{"n_layer": 23, "d_model": 96, "n_head": 3, "n_kv_head": 3, "head_dim": 32, "d_mlp": 256, "vocab_size": 2048, "activation": "swiglu", "norm": "rmsnorm", "norm_place": "out", "norm_eps": 1e-06, "positions": "rope", "rope_base": 10000.0, "rope_fraction": 1.0, "qk_norm": true, "attn_scale": 0.177, "bias": "none", "tie_embeddings": false, "parallel_block": false, "init": "normal", "init_std_qkv": 0.052, "init_std_o": 0.00767, "init_std_up": 0.052, "init_std_down": 0.00767, "optimizer": "adamw", "lr": 0.00305, "beta1": 0.9, "beta2": 0.95, "weight_decay": 0.27, "lr_head": 0.00805, "grad_clip": 1.0, "warmup_steps": 277, "schedule": "wsd", "decay_fraction": 0.649, "decay_shape": "linear", "final_lr_fraction": 0.0, "batch_tokens": [8192, 16384, 32768, 65536], "seq_len": 2048, "doc_mask": true, "z_loss": 0.0001, "train_tokens": 82970000, "steps": 3475, "dataset": "wikipedia_en"}
Each number is 128 + 32 x the weight over its row's rms, rounded and kept within 0 to 255. Layers, rows and columns count from 0. Numbers have three digits each. The size before them is the row's rms in percent of the matrix's.

# o: layer 18 attention output (transposed), 96x96, rms 0.0731, rows 64-95, columns 48-95
# v: layer 18 attention value, 96x96, rms 0.071, rows 65-95, columns 48-95
# gate: layer 18 MLP gate, 256x96, rms 0.0738, rows 0-64, columns 48-95
# up: layer 18 MLP up, 256x96, rms 0.0793, rows 0-64, columns 48-95
# down: layer 18 MLP down (transposed), 256x96, rms 0.0767, rows 0-63, columns 48-95
o64 076:150117091110087165144095197141114159142079125111125112176111115166122110108091121122187125107096102043163183108145111220112081144148114135159142
v65 085:172156151105140139059156153159149163172133164073142120084080144102157100153130089083124127185093076150126108120149131172189073103145153122130088
o65 086:110162154172140097140161083123094103088102118171128137083152160070106172156158083155122140119161136136080132107118089099178138120145150161110182
v66 095:100103158131110099178146109128119182149087091120158125114102083129095077160151157176106134175074143083088129124100104102145130130115157131106119
o66 101:178152117154110160150148045148140143113148133137176133095094138009126143134147155115111148119147143127101165101118099094095074121116144195099160
v67 077:086144162151097113135165110106093110115130138101144175080072114122140119118135158212079077172118188163162088106070130121167086136051150120124092
o67 074:127107111132141129156094135118180156149116131155178183138125111078145113126125118100189142122138143211120151154073153135097138103131118139129201
v68 090:089112155154119033157172083090136139111133128119093149167070112094134156148134145170131110172095196105110145134120149140169132176103153140121140
o68 091:144156101148101108162093195108158133083124128162143143175146141161119151115114124090157131141145154031195184128118092214102123109136110183167171
v69 074:096204114144110161093121169147034121107113149084155131087157147160123160109098107042106183075140091158169127129099126129118164138121128083150095
o69 069:096131121114197089095127134117174119067156156115100130138144133143121125124109080170096105135157121142116043153139132110144174150092119076056139
v70 074:129142079106090175117108182186082138104122119126146115062115111135095121132143144072093154117149086171137137125140114130132176092141113075141156
o70 074:084113153117176107106154164142158094210163126115161110104141144211197120176127154168093165114094139153087096171098156139125146122138121129069139
v71 061:044130163134120101189101132068170118121102119142116113072127162152073135126175141170164197145139116094070132102109169161131185125144117104122154
o71 064:132128143090178135108135132124119125138116094110125095117122160140147116159110158126068148109120091116079159111076079057085117117142157159059141
v72 081:182138096156119181149121147196099136095173130114171157167173130171102195123110103135076111075113187149164148153131101093111102113051144113144175
o72 076:110103123109138086095117180167186124146144145098127159098111100108177106139150146128105095173130110238145110176123178083066130115095112041159122
v73 081:031137161122106139165119131080089129124078110115108158036069123112114074178143167199138089173121081136130110123104164119184132151108141134118107
o73 086:104102115163167177128086174148140144187123125124126126145094111134184147160129124125182130088116195078203156116103135203131124129133137159142168
v74 089:119176144131104136050107186125053115132118150100153117104186128147194134085097107049109140072169116174170107112135103124086129101146120086144070
o74 085:091116140116155093094140050116111105098139155135111140114145129099102101110088077169114101120144104173049051144142143055167173144112106085068099
v75 082:209095117111160098135116131109133138157133132184059103162131150126171139139099088104181105053167138107102116158199107108042157143193117119146207
o75 089:129148109120108136100131157112102100145120137106104124158151153230082134101159115120132148122128099080182122090111102220141108109130094136157049
v76 075:185122144167167138084150039167178143118179175098144118212171115126089168086113140143130137125097198167118107120122094128144083112132155170136159
o76 075:179175115113030102134119150137153169013110124112130125131168105064088121089116153089131076186122100120126141145152141135155100148138139078187115
v77 097:130090138093182150162110106096197082122139139202147125162168160108169101125131133130168090129171154169120142102141097109087140149133093148090153
o77 109:123108129119076153145149046127067137148121120108112148117120125078147107121158159099122133132119105160152149134114155083171147143109139093170092
v78 083:080125161171167085062103121040144124088130109117090102141118144118142126065155149138159196172142153136122096084062169180157168132116082137109139
o78 078:101171127148147122130101146091131167041095117135171101159155115173080104069091120125144131126143129076133118135150081126209151117124169155115122
v79 065:168171156120187161097129111212069149132126179124122139153118105093120083149071113083123099116097072125136082160161096130160134098177127154139145
o79 071:096171110148108129121155199117132137125106125150112114168146106116145155125152086134139114136145173092191121104131133255185120161154129110157124
v80 063:045098084141093090191130175110098097116071074111156133082130160126130102127165134111099165189084121105127127139141148184157176124121064103133121
o80 061:079112154128150102119176105124150095077181118165128107113134160137213145149108132125069157116174182110127155138117141092093151086089153216132131
v81 086:105116211127180117146146144124141158171094141141143136148088137149143075159127104204105123123092100080081091113122112118150122124132134123106158
o81 095:147172088140116155128145041149101138084105136139113145102117110000100144133153104100124124093145119106124154092076080067141095120110144155120133
v82 084:082122149154123194196174161199063102109132164121230149126154144156115118133113118148032129105100138148123159147126106121152142153108141112123113
o82 086:144105068113097106116162119149159109093180129123088146106138122000167129162150142122113116124135148126187105179098141112086116136126135091143153
v83 091:148152119103174214116102112157101118087178167108128130095142152094128082111103119118164045144150118218141106141138112125141115163110128176121114
o83 102:093100142142100136116108204115116132160112115094114140170140112178171132138146130136168124135111162135203114152136178200163141130135153085187144
v84 087:114141172153100027133099079066151127112154121112065103130102055117118199078154137129180146115126228141099105105128137138134117090143129093118129
o84 087:127142147079140080124128141095135160129108137152190126157151111181081112113070135133112126163105076125067174116097139098103126122169094161106129
v85 086:224163147102135178043112152114145159153169164135116116190075102149174098144101098118152103116176120134153166102111130109087092127151165142113092
o85 085:115096130147149167136115117139076114198082142102108140119104146150063151138112102173166113104110041159072083108149110072186118129161123077094164
v86 069:199133107162165164145138077167178121107179161141159156166151122122103149130131149186092086161124189168132139136156104090127111095117140180119137
o86 061:173097120112066156153145170141155129152103117109175116104118097092174105152132193091150110183091140212147176163131195129090102141132147041216111
v87 085:093159111116053105095117143062061127153078076099099118110127104164124118125123145102167138130141102090137155117112192123097127148105122095165084
o87 087:114128145169176130126060175122143148120134148115123124132087142208098129108075082163134127090141138062110097109219108136120130145104088156067112
v88 105:098090208180144074158156111041084111150114101147113134175087109089197086115109113194121101148112195081130082126132123122110112145128085150116102
o88 100:132136099104097164118127072119122161091089140139132147159101063051081120090098084095174117096173110107162144111128152080106099125113123128173110
v89 084:128098072150092090148120149069169099146103061111137105119137172107155109124167138105134156225105096098125137135191148178118129123123051149148090
o89 082:106144178158158115139140050106085096085143116149151105081117141118095126138123143127099173130174138168069146099180129035135145121110167197118108
v90 090:114149165124186227108070167155136143122152162161132139215136140147142098160114135159105115124159064144149149101113143088143141136162147122108161
o90 088:084115088124119181106116148166077127183110106108074117135085092092184156181124166157130099112110122108186107129123124092181145140107156066142129
v91 084:079117114097147119132108131121105140087127140165109148159160089153127131127107126135145129041158146134138124124090105081096169180076153113115197
o91 084:131132115141133131105106128146150148205161174080127141159128125198146114065157146113123117118089122111202097133098103173123125117106100117107137
v92 072:165117189134170151095157137199109119146157152108162180177135111123143139121086067152110087108111172121167076146121079084137064092090180155130152
o92 079:124164125114143102108143081136147145159110138145131172131125090020104141092157105118148081135134098237106121139077124067120117111119126077145147
v93 091:081081127141114091193136084039170087097148113188078136157110128126116158103148157186155135116161211114123141125112174125101146154129112148118158
o93 098:135113122089133142135110197116146167196107112099142124181124115220128112106112154097151138139105109122173166130097140169094120135132119129141113
v94 076:173134120169138195148084176109106139111144144135165106185164155168179128129083116121092130077134116166179133136113118105099145149097109096136154
o94 082:090126102151094126094100150143142127083149126088089178110115143104132119129146141124119101145149137099213094129161135112159148134059127054151103
v95 089:109081061113065118144062141088164162084139074157110079145172091127169122131132145133143123105149084166109137144181104120099139176089113102120135
o95 090:110099130200078098114093064119099111154204137080146120096128158152119125136138200115115121142090150075184117103176143087144155114108100158120099
gate0 102:153065075138081069109128155157128106096128093188145162133143131123112095121132093128052128170121105059141188124135128148114133152164169128104111
up0 100:174130137144048082178099114115132131065112104233080154098133088101146115152139113157064134118094100084152171143116171110124134072130132126135152
down0 095:154128146115189061115110199129149097117080131093161113124117119072100123130123191137132134126147109144160161146099195123148104129138097142095134
gate1 096:140107082166099160118142159115138123110152146136150115155110115123097091142077128157138099173151094065113198075166129150190163163116074140155141
up1 107:202166122145083188083113121113139168087177134085129106128106102123151172092085105147150087162122086106069167080178136166143169109098097123120133
down1 100:073141098137142110139122130171092134070138113127138146137103152156146150096136084176161131163108141109133137096102102104098083124137193115081057
gate2 115:113181139017166116165154107127120138024119166102128152135128096122169096150117152127083107153137148102134122160126190241107140093150136169055117
up2 101:122124115144127135108148176151115060157147108155137114119167122101105147128111086086090153202102148098166105178118060079164128199152151119124096
down2 119:123106096096092121127143111107128139073115162086064101112120117097167156107125105119091116114166107111082144121085196229085118067173122067100150
gate3 095:144164096105138087124157149114132138091211125159122127156169125094159138127062185138134122148131108090114074139101070130114139105091157083112060
up3 093:098222113151073141093115153090139167118091067126041096112152105109111101113149125138190113063173134186113099068101123153132113115116113120143136
down3 099:143165140181116200226137087182171141125147120087117145110151134112184104164114119126157114110133135158126115114129137113079121150158124129129150
gate4 102:129137149073093073118122148091119168168209133167096097159196102106094113114127146135139083181072087174164167127131128209126103097189113086131103
up4 089:032133108143097118111106085151075144086176112103112111148148124103117058161115125071113092150109174123125110139080187133207152139110128122146100
down4 099:096110136142157083062131116143089139183142146099137157146182138171174152176109144100064109127085092123120139092077175129182148170138142144106164
gate5 122:200103084126163139125158164176183094130170140171192118147108090107082126166106123121117131094109160120182136139100110123123096124129117141088116
up5 108:111139173139083087166075126139171038152139143133184196109180145145146116115160149068094126198076105098106196115183133183122120093131144125145107
down5 109:123111146085111110046147111063161079092143114136095093139128115128062171153134126168141159146107148123131139112104098140093119071109083108078093
gate6 099:156097107136071087167134097086112134141196102102207111137158138105147102161118169165111163077136088174109150157150120150168104165093106101144085
up6 102:114166200150168119046139092105165092178148111140125164138130094139175083069104108124100180168111143092164130136155108143146092116090117146135110
down6 104:122128125110066106185107129152127106145145134131119139083126096165110091071172179166129148148107096117182079069089200133109174163154129143149097
gate7 105:092109147135103100141120107104101069148152108098118116120181129093111164143124088097137119098120124113136085131125169060103077098225137098095070
up7 105:129118159171120092119139112123075058134063114110098183131163111056136115139124116156120099090156095162116073122127185146088122094139179099049096
down7 096:084120107084093089121135131060083117128117162122131176117141114125123198115128121107139118128124140129181117142137113109093103102050112131098124
gate8 089:083113104088127147131126158144110156156131134109173111187125164129132098200099168124200082033088121159122127174101146123142086133131138104143163
up8 098:160115128108114068142162098110172185153123124134145122144087119126170109102141079093079199183150118117147135122109111104133129108126152168180106
down8 098:165139120118104137058120172106135105106091132115216107110109174115124145172183140096088111149126120081150175132117133177110172167104090118111171
gate9 098:133174152122194083118209159070116133128130136161151109153175126036127123121100134117116166137092125135091128141131094158094117120116114090086106
up9 092:103086128136093134114121104193086106169131140038073142078118186190091132115139080118181161085179143102099109168089142090112102134082127147177121
down9 102:108181120122179110237095124104182111132110093112114085109136077128174175095179131119123119131155179120105130081132098168158118079117122127126142
gate10 094:112053139154167125120153151162118160107180156134100121159163111147128153145100125117125092037140092161095061168136187146143119132123184098089129
up10 093:172178085080072114154111171146168117126087144123160177100114110090123036136093156122130142181096185161140131150179095095122168162165118132177102
down10 091:142191102181044146124130126093121163148098130079150127111124116183167089187147099103171128102153091158101108164088201179150089090144131128154174
gate11 104:103182093104063129108096119132121149140162121182211154171163118116125116096163123141196155136138138125126099132084152142116154135140167136105099
up11 101:109081091166118175148119137168133094096117092052109122140139178075167028100137082105090162127184128120136114120127067167146156126169140151097168
down11 099:095145188158080116142157136087061113153143145158123113152102128155141088127124098137122128101047128218184112115143129129145192131137117114162129
gate12 100:052088134044120144126104149033164140134144155170152149112134173090185132092054130128136113154139135166093113162153116101167119121155119151113096
up12 097:161115151142135169163194152124186074127102113096130119126190146170113133099177112136082179155115124103125163103131134111135143104083145142145174
down12 095:176130195143148156157131129130146143136081150160132155163108093139084125153120139127092141112030109147145114173123130155134105130111113175034099
gate13 098:091109170121128162081216133097147111144118136105091093148156101117098163092125126222162173131115114146124132117132129109152134166132108138114118
up13 098:116118166122110098150130177170120184085169106115133160123164153086137146102144150151098089121070106140128077174093155120099051175120099127086241
down13 109:129132086144136150150123117157116142191159114149192117176101111129122099189096222137109138129193163111142100045124124105106145131163085118126142
gate14 104:131136124150082112135104130090091087103150141154134159071161137209169101095111103076123143121128125121104119138076181077112100186171139158139129
up14 115:149109044118143078150131117190119126111127144175126165146156186158139183172115149125167110186130100118139147117132102083183131144101100153143155
down14 117:106145143206167144147145163059173075137171112147190106102120109106163048121139185121121111085130104156128129139152185126049134135107120141127128
gate15 102:134116132096087153109172119105157140128089172133087081154105089104139153130141186073156099168111176166151190160118124091133127137155057157146090
up15 095:139178098170165137110170114148108143185124150075080164125154121182088177080153158121134144107113082097085193122192140101135170183078150142174140
down15 095:159144084082139138071097084133154105137214149091149130113119170107143185130053131176157161106141138105171179133118134078106174158080119137054101
gate16 093:185123098130145107165130101075148144126132126151135098142107081129161075099129111166117109158129098071105139093173110081152133137132101119172119
up16 095:142140126143137101173037164152116151136123103172119171133110087113145143137118093138181120152081093084071155109138099097110079158174103128162173
down16 090:139081175161088152099193102103149147147136126098144121116177102172093132109100121086153139109058086171145100144155146171164105106129110145136062
gate17 104:113083138065095132158120154139130143107120133129153096119064164103103172140088102085229104175099109112086103125141135162162132125199111125107111
up17 105:114127202115119114127158152045147156124183110114159122130147069094097117158137144079207147121166160125128137160138115100120165136189111158159123
down17 108:118120106141088175060142114084131082116117151127108096079202161095095117098065163141069095160123111136163117073164111074169135074087121142130104
gate18 100:115107115126138132078140129079168153168103086110108152136099131166142167116118131123206150119066117133100100077148190087092102107142161187117153
up18 102:120133162155134154122116117165162109131143128151162155145160172170152106122108133101140105072134193170164125104094173194189123140080147152138199
down18 093:141111096164116162147116080144106147141107143116132138050145105155140136114160198099147000091133099145104155122140172163161150179137127084098116
gate19 095:127088185135154130155114121125104188120115158154152104169141215146159187111138146151123062084119139125154139129125187194175109129161170148100122
up19 092:145110169105141152140141137111116200108110127141121174176147168148171168105128095102139116101125146125089094132074175141146145086199157171103147
down19 095:068091095071102159136142124089158105144084136115140112118195132108130113139118145175148127105088131127190102140193151163103145150159088098102146
gate20 099:102114149050120153161140126079089120076118187101082160114139164126134121135135124135094129082099083069093150132079200203129132076181156166102117
up20 094:151147063176132168089134125147173140206145143129115118147146149115160123122123125179052126091120154147063147149148058053140144089137140120131103
down20 094:130132116173104031129079134094132107048131137119137121118170122139142126105141093063136124171131174132134125115085127155138177153089132108064197
gate21 098:175099124145108103104127127075063099129131157174149127116122076054160138087066154148160091137135086113158161109141156109125119132132163098104093
up21 102:088122104149196180175112106136156128120111112148148085132137150162058122108129156110068139120084094090176075145167097173117120163100166152098177
down21 101:147087164115109180159107119135147122103164149175115132132113038149130124171144145080168123140132079111117095083076146105147166081090096140121129
gate22 096:116104143174059064113111184113115093146089138137156128127109139089111152161097219169133124171142120160170139159155136192157129126147068151077103
up22 102:096109147166115118132097188095130111172104083164129098128113169071135173144144183131130112203125097170181150120125139116138124070131049203114132
down22 094:169121114133164107125103126121100089146136102125144115099208152145120201173098079077142137090184114100089126120117149125095167114151101142113051
gate23 097:115145160123118091169104129119084111185107170125138115117110152084086159197122173152159135172113146113115170134144185075074098137112107103102110
up23 103:152157080168177134130169129164129162127127173146157078144162112157135077135139106121094150128176183119118125144166099110138118101102101113064165
down23 107:101173120185139105191071108113127130126125124156091149139122088156116110116190146098050103184151084124122138111110115118143081171070104099107145
gate24 105:132115149152150169088125162118154052155186201162098129112123111147132090130130201109149120103043118203103166117112158105092182136126126160160163
up24 107:092093208138116105095134061053122102144159176148067125161068093074090117174146159170132117128105153180097108061173142074070152101174132104132124
down24 110:103160129087167152089134134155171173156133131099139125125130125124131165077106091134153159092148125102101143150146188136114209121099115145154093
gate25 095:175119126148121167139133165135099128137127167161082133140084164072133092053100088187080086123152125100116115118066179158150095147074064135144087
up25 093:126136115071116089083161154066106114186100159158144127127134131149142165140100178054129155154130100163108151144159129175105139095126154104102156
down25 089:184175082097161169111168149142120151132103102167083141179086140108167122128098146125143157103188126100138160163077123143131138177192203139149081
gate26 099:139087081121178092100136129106115125179079167147148120135149108168112118124123169183138131151163131120114125077128135114108135184164192172133131
up26 095:177127111159094149118103055084119157154185128140088122159111138116126124095145092078154143171106164087107110175072136070167093144139077108138193
down26 103:082156154146160156136126117170143101124182134099091076077170134212068204144117143118132123110153099078103091085148110121151100165080121172104135
gate27 105:138153146116141119130178156154172134126103215136147182121086187119170088112157105108099093113103121149079158145148121132099174109114129139125159
up27 105:073117117078112156134132143088148150102143090221125141137129109102110114080116073184116108146105147136131175118104154181067069121159141195126168
down27 097:174114057124134075118124170099122052127112149173124142140110034106124098108122085106128156168074156165157137129123137076144123140159064144130172
gate28 102:104109169146136045109114095147097125099114126152099124145162170072173138127122084163170108116140181131155138111065090117196081086124134104118093
up28 105:078138147183122054123184143138104159129198091103141109105117172112127046091141097134118139176141058135145170154070122103090092118103172122118115
down28 102:094174116140137122152100129068098060175087143129102132134110099155179090158141143126120126151080101144065108147159121096112107153146116096151063
gate29 094:138131113129089104131167120195140156118133123129145128197137160106167102132085139082168143098140124149117156159096148151170131142108093145136069
up29 105:154185169116094099174108140155091138128131135108129088170101135085157085100139130127104109152174179101073131112117088155108139108099060089104091
down29 094:078128109138138122152167142167118093113081164119163122056094135031136145174112125114109174160114178135134099164183147103086125122127177118098109
gate30 101:111089145078115157092107127081192097139093173169117085210141158121117142117071170129100180169121183144068105092120133121151087171136119136129113
up30 106:060111176100131142094136168112217084181119148169064078126117099126095123126115168148144146114168159192093130102129125067112120131125164143116196
down30 103:134166089141146120085067096116158086103080159123142082080137134162147087114111134121095088071110126157166099169107140133095089111149229134119136
gate31 101:095130114127062171141109139129068125163095150145098137195152158138067121176120100132170039092115158084182104126114104131167089118128055152152123
up31 100:115175116115122167047132098099172156124128128119145115100177144125165103134079123155190107109157124142172089166086139081163035115089108094132138
down31 092:077132151091106184123150116133178159147075101134082100134144190089094150156154046183151075155165096089085139081102121180087133121153182168098149
gate32 095:168079100124080137106122177127155141104141044109163097108203124159143122111067131192165081099121116147113064187159129141104121050154180119100135
up32 110:119119114146111170113170096129101095130096164147124162150090140088132087120169146084059102129155156140215123101111100062148136174107100123133121
down32 107:153131053120098134108133176104102173097129167148101161089175175102120135165101113116135113112128184136122089107143167141035131152103163145120129
gate33 099:166125147181083099093158121183161147125157075154100088136107108118116149146079061194135134124148213107157080087148107144180132170166176156106139
up33 093:103069200127122087158129094145165140118183085145125112139193150118104076112106074164164193089079166109139127159103142076152072093114173083127151
down33 090:146100154159111159076182118134112078125087133128156121087059109136131148108128111079115100124105145112164089131097203102140184119150113132129151
gate34 103:089154136116154150151104104111138138067135135080145116125174132135095148117080159088103086175078184086167162104143117178158051106157081108103094
up34 105:040063136179125120190138182082155167137135095125147101120152159123114103083127114088156091117150084150078144094090141138110143160137150118142160
down34 097:147133155177100120142129155149123148161222087139127123209115120154105139175159072142133114113133077109121130180203122139159105121087085140156136
gate35 106:146143132088107103109147079156109178102115173132168087187097156132106144100118138134145135159172209102100122094127140167120097149065191125125126
up35 112:121120130164110127139098132102100158080105191135134104145073088116139092186148164096063130164127147169133105123110094085125189106112149127105131
down35 111:153111171139202114093110127109012179135141140137115135166131127099104152140157173133111101147126174108105147124091155044190076199155118140137123
gate36 093:211167129103102125049093183102159149136141083181165174143084162174148114093090164109133120150125169105141122139098087135135167089150113096097104
up36 087:173116136119144118092188215155187148138099125107148106153119094134112165105112117105145161123156111194107120121137115069174178124159131124089129
down36 112:115136125138114130195124125188166153161133100147129157157142155130159133056125102149130152119085117145095157123119128145080090190144123194117124
gate37 096:116166106149173147157156133111130148123075101142109115106135067154079061185137157180054136101088094159053115090122134104169173126089109146124134
up37 104:089112160101147066130156139108126116123194186118196109166097094082200200096133128138186149128124111058139074127083087084124094178111156190162141
down37 091:070184133088179175114193128130100034146077135149150149181108110086146133146099134150155161152150156153112109162146185129144076149104143155144164
gate38 097:133161115148220107168131121124121140169160159159093107154127131118081136154081150140139157115128179207114130117141110137124119129152131191029118
up38 109:160197149098150163132137103170134160116092149137096157150122115111201150134067081124090130170124121165109074182107140103143078098151134157107104
down38 103:146137079137145137096154076114110166118136161140107160149098148152118155099054137143121131118122139158138150172145147172078114113149131105114146
gate39 101:161142115071070083102138142173070133107126153102100129167214129149146119120117160177100128112104093123124104083135139097125104101155090187123104
up39 096:122076113139235100115097166120162103091082154149104138197106102120121134111128086162134187104147136117130135105180079171116089135154136072162114
down39 099:125157201127135199097048151092132173181122085097120099091086141155125147131160123133152109142120171167092106196132121167158095108103131146114083
gate40 093:150111119072106079096155064100147124122156107158115108203142154147142157106032108128127158186085133136160136104063113174123116150141127138142092
up40 081:110135127102133065124148084110122170091184089154088125158181163143157176084099103168136130184109128093149113115106105156110086146109101115127132
down40 110:113152128164102149028078115173098156120123087114112089112063120129110066127116085126123105132161159124174095141141170171162098108074103117115162
gate41 095:126093128146171090140108119165121085102102128133175038102095140116086068116108133156079166158122112124099120129184109138130124133186120146018111
up41 097:072087086122128120181110132175078091171141145126080105118140113104123168087138124099101157161109133133083140123081117123133093119158091131108096
down41 105:125151097086128098160176059049131107078133133169050085093093111173126120134140070148136184104159146088132128124153140125124161109199115108116134
gate42 099:149077082096082105094162123092091076108109133133105073134157113118109127146080119158074118115171142152118114169146126151137107153158163142121172
up42 104:139154130082103162142147121156111206121147120151080169152083177168166109059176083145111127104086168117174135131091139138056090081099164123111140
down42 101:066129129186145149129153144119106108121119126138136131105094145119110081100082112126081119162092071162144052176120150126141104104093120109142084
gate43 089:159123125153193129110154211158119159095153117132166128077094179156142078114071136147100104137150165122135141159122127083139173146129150172044166
up43 106:123112163096074076101116091104103132111132099136146122149163178084163106092109139051133134151127097124151116160116156187155120155113161094080058
down43 093:152122157127128135098089115133159106161088121084158106166144146169036119103113133120107101083160098097124043112158092094129188119138215111131156
gate44 101:101137167132146117052125108090129139130135160155158073130182152077091092088077171141155138136128134164071109190146076165108126143146089163053078
up44 095:155160130158096116155186105213163129102085158069151139141099100146161136079155126115133102169154196137185123138182126120128081207081129104188136
down44 103:128163173072172120069129154104163157112134150183141092167091153183174089103116121166142070142117113104171123157119074102115092135097141182100151
gate45 103:164131116110144149115200155095111117104129178080145038191154148103080174130085103179106059177122142065158119129181109156139099080107195106154162
up45 100:087183140132114122094135139139112163097203148158152185152125138166119168153180224130142160131104137111127126135166103177147100137086166077163136
down45 109:104075104179150191210143138078088117141108132075141090146142180148167110147138074135091143147130173080130138127147108211199119165161112113163072
gate46 099:104117108099156147144114149102138123082174117156044078121177094128126089135124093134121112102176130124056158131114096142191151085150127171105091
up46 102:103076043121167208101110123116122062127087114114116072141101132095090164197159168118073158145131127122165151193129065086096082089115094129130143
down46 092:114158140105113088145143198100135175170177126151143140044168100133175130116105165127131160180168067136092148176111089110135114132127147104109138
gate47 100:180166171113154095147107159110068102064126139128205064156224161149116123139129112112132167160145132140158174125133128154156072141189150108088114
up47 100:074114097148115104101162120135092147088107079122119123181143101104185194064101063110104131110153103073184105141129099131119107137144154149077138
down47 096:133157137156105124082134051142067191139100111105122113128136082148108085082110100138151115119140130155137084146149122150105174124125107143142102
gate48 091:145152093108089139167096136143159145142101113092133177123180140099156096100121145113143047087108054114153141175087165171137089122112120107168170
up48 099:161143125117125114107130190094153116152142120120076190118083131162093133118176117150119127141120092078083149092120092127101128104097111133152180
down48 094:066106097143114122082108156127153087103171146144139139097090126109125174131099108121157139131071158077161168095167092121152167150120139123127143
gate49 096:109134136133158150144154160108134116167086149167057154109154165127152132066114133128064070109193119143065127157164161199101205150113179173131129
up49 098:127107146099122178102097126093187121115148112100145124108120098163052144179118090220164133097170097132108146180095112107141192087139094104058088
down49 100:138185125054178143074132109091089154145103135092160095136112096110155122137132104117135159164141179157074055138160105101159085102110181102187147
gate50 102:130174103052116197132144169158111109121068131165148085122163177145133038111151165172154153112142135137089171149182130137108133114129089110152173
up50 105:183146096118114182131132098105095113121077121105195114117109176130128153125132125112167139111131046088167108143100141199181114191130148045143088
down50 098:121138093138170094139106101125102154107079144188103139140081130116074101072081080131134142074107166126083085114178106103110139142075170084087110
gate51 103:136142137156132138140185106154089105085126181113098103125152169137157100160106153102166100108143047146117157177139174142142138122107138133164162
up51 101:113085159138145099165134114161138089150082064121077171065134150133144074100045135154125147116179153098129096154143127118112143130109092122109162
down51 096:102167139166114080123087119125115094081231135102091097096117162113119118153144183108113137140132119107116202078098160086086064113108115119234130
gate52 105:160121100090086118078183154156112126046149091142132155179153150091063089107062116119151162154128166184148111137162149152084132118096108157162103
up52 101:116133152126146110163144103120165116132149143099019157163157163131120073143152123126070126178071167104131121207170127126143141138152083177178142
down52 104:100070170050110097066155099143058153167123112137165093132117125126125079100094152151218130091098114079133095130070107142089177138129125152086095
gate53 098:103173095059102114085151146092140106151130183219099135114109116111128040134122162144132137145094133146143180137125151108080115147129151182134094
up53 090:076128117117121100141139202137164081107103125117145157111104099140066106148153110158183099137138127161132114161124185101101161184138149159137186
down53 098:127103148124136124184196111132132141126123077182090118121153168165125101119069154095104115143135103193154149052157106131107160109117163072171120
gate54 091:112115171153140124144129128122093111110153116120122150144121146146122149146112127155097169127111045164080177229053110131123106106167136102143169
up54 101:062075151155145159153130101147084109137105078086099146124106130180111111153135118111107156087117072120156174188096158088147141161117082153118191
down54 109:126108078140092098152130124164099151150097135127139100165170107186083089085118077087194140189087120201181116141118155155163111165146107160084143
gate55 103:170137182099130140122134147060165100139113150131137079161164143164117112141090115115103162130123200176123128099134159132094130114166072133090139
up55 120:137135116118137146139183187150117083184139142150117128111105129113165160100127145137173112092101141087097117136147124118183118153132145183159106
down55 109:115105096158135161102226146153131191169124107096078108154119110144189108133132113136070159128083098112116154086136128169128115111152089137130141
gate56 092:178093140122185157037166168107190077145168087095100075119137124126114126110126205097128120129137134104151130114158129104091169147104101147055149
up56 093:114132135108074120051186181175069114132158152103117153118145108149184142147130158103111106146118111074156161118148158086175097162116163087112102
down56 087:120051167103123112151160108106155169124120134107127138148166223128135131131145131105099161190085093101091098091146075138085125112100168169205170
gate57 095:153120141112146126088125138103184088141124113112151141143135111118111100152074078189116101149189154142117108177139182160107133100089151122077152
up57 100:172145134132169165102136145121154143111139106171093125087079082173103131172162096117095127126165109145126197114138129198151191179130071181128161
down57 087:102141124138151115110106121116116109086138131154096128089139134122135201080144139112191107120153103148180122166077175169082157115104132169121107
gate58 101:136134159108148145109231192094150118144159201119165131156127148103215086091102136150089134143121123147134064110082113086155167115165129113136159
up58 089:120144129115080096183058135105138137052145117137144168158124141122147131101121174086126110149092130074144159136118089124135141174168128054134095
down58 086:187129066139138161146153099158098158122085126132058103114120084115100080111168180121117146116148122090148123099128140161105119134170150059167152
gate59 111:155113105096206096078138142135138132145119121194151128159184120104080132094111075137166128096095148166141117148131109117227176132160091185131134
up59 110:154112123146145121136146110129196050156127134127156186131170128134128087113126110109089116198157070125079137114185144150156100149123132139129056
down59 106:154091175147096111080137119130112156099161134115171123157066179069161129123175168063109114106062107154089167094086085120094153104133097174097124
gate60 097:153102138151054055138122183099152144150128136115176138119128092122175110080111125063117097082100114168150113168124159132140134091131179083174082
up60 090:137122174147147163139146154134166163132120183197086117090129121109100150167139151140152116170142131130106142124211082129203138144078055152144117
down60 085:058114120161157136151129140136135095086112151085098120153125151155149108182196086101071155103089096157132107074106146202167143144137188148139158
gate61 096:133083077119073121093145196118076103149084118129160109166126091101125133091104126099137073154106121153223118156114121127079092093180112078171072
up61 091:082141158104144112141108112087206119116198119169090153143112180108129158171134161139097146054134165085124159070134126141099107150116148158149167
down61 092:140151081172058151189173118094118146112115107134131156150172108109150173126129134142130117175099143133112119092114131159094185133155108155143076
gate62 095:154118098096135143134162198149143124143163161107136174175185083107105096160137111182109115118108188102163095188157108099089101087119102149139144
up62 080:154181136132157112092146098100141132144105129186095107093132152135152129072093144089153149156167102161142165075150145138161154191134169130089103
down62 085:164157120167132153131229145104150098116137090139116132107145171112158093154143086078154109145121177140153115106126132041154137164145172117160096
gate63 098:148130146162120071080124061109061087111171121126156071168117164138150081139131198130073146123113105144099188148119105131179114128092156144139096
up63 101:169113104160172090124184092061098068123082144154119137123154136147149090159138166125089153149140164155110179154176107132170156111118128166146137
down63 108:115101141113129154034126125107151095120170104083132141146104104151130136168073150169137121099117137134135093183132145148136157112113113189111116
gate64 107:095139095068153043047160148052121119157145121176142127156162193157145116079099074148110142109095154124109129159069137158166129089145200130068127
up64 100:195125140127068148133126143176133137099141144071122090109097110147124111155151217178154139179160127114105171063190113185131137125116109149161158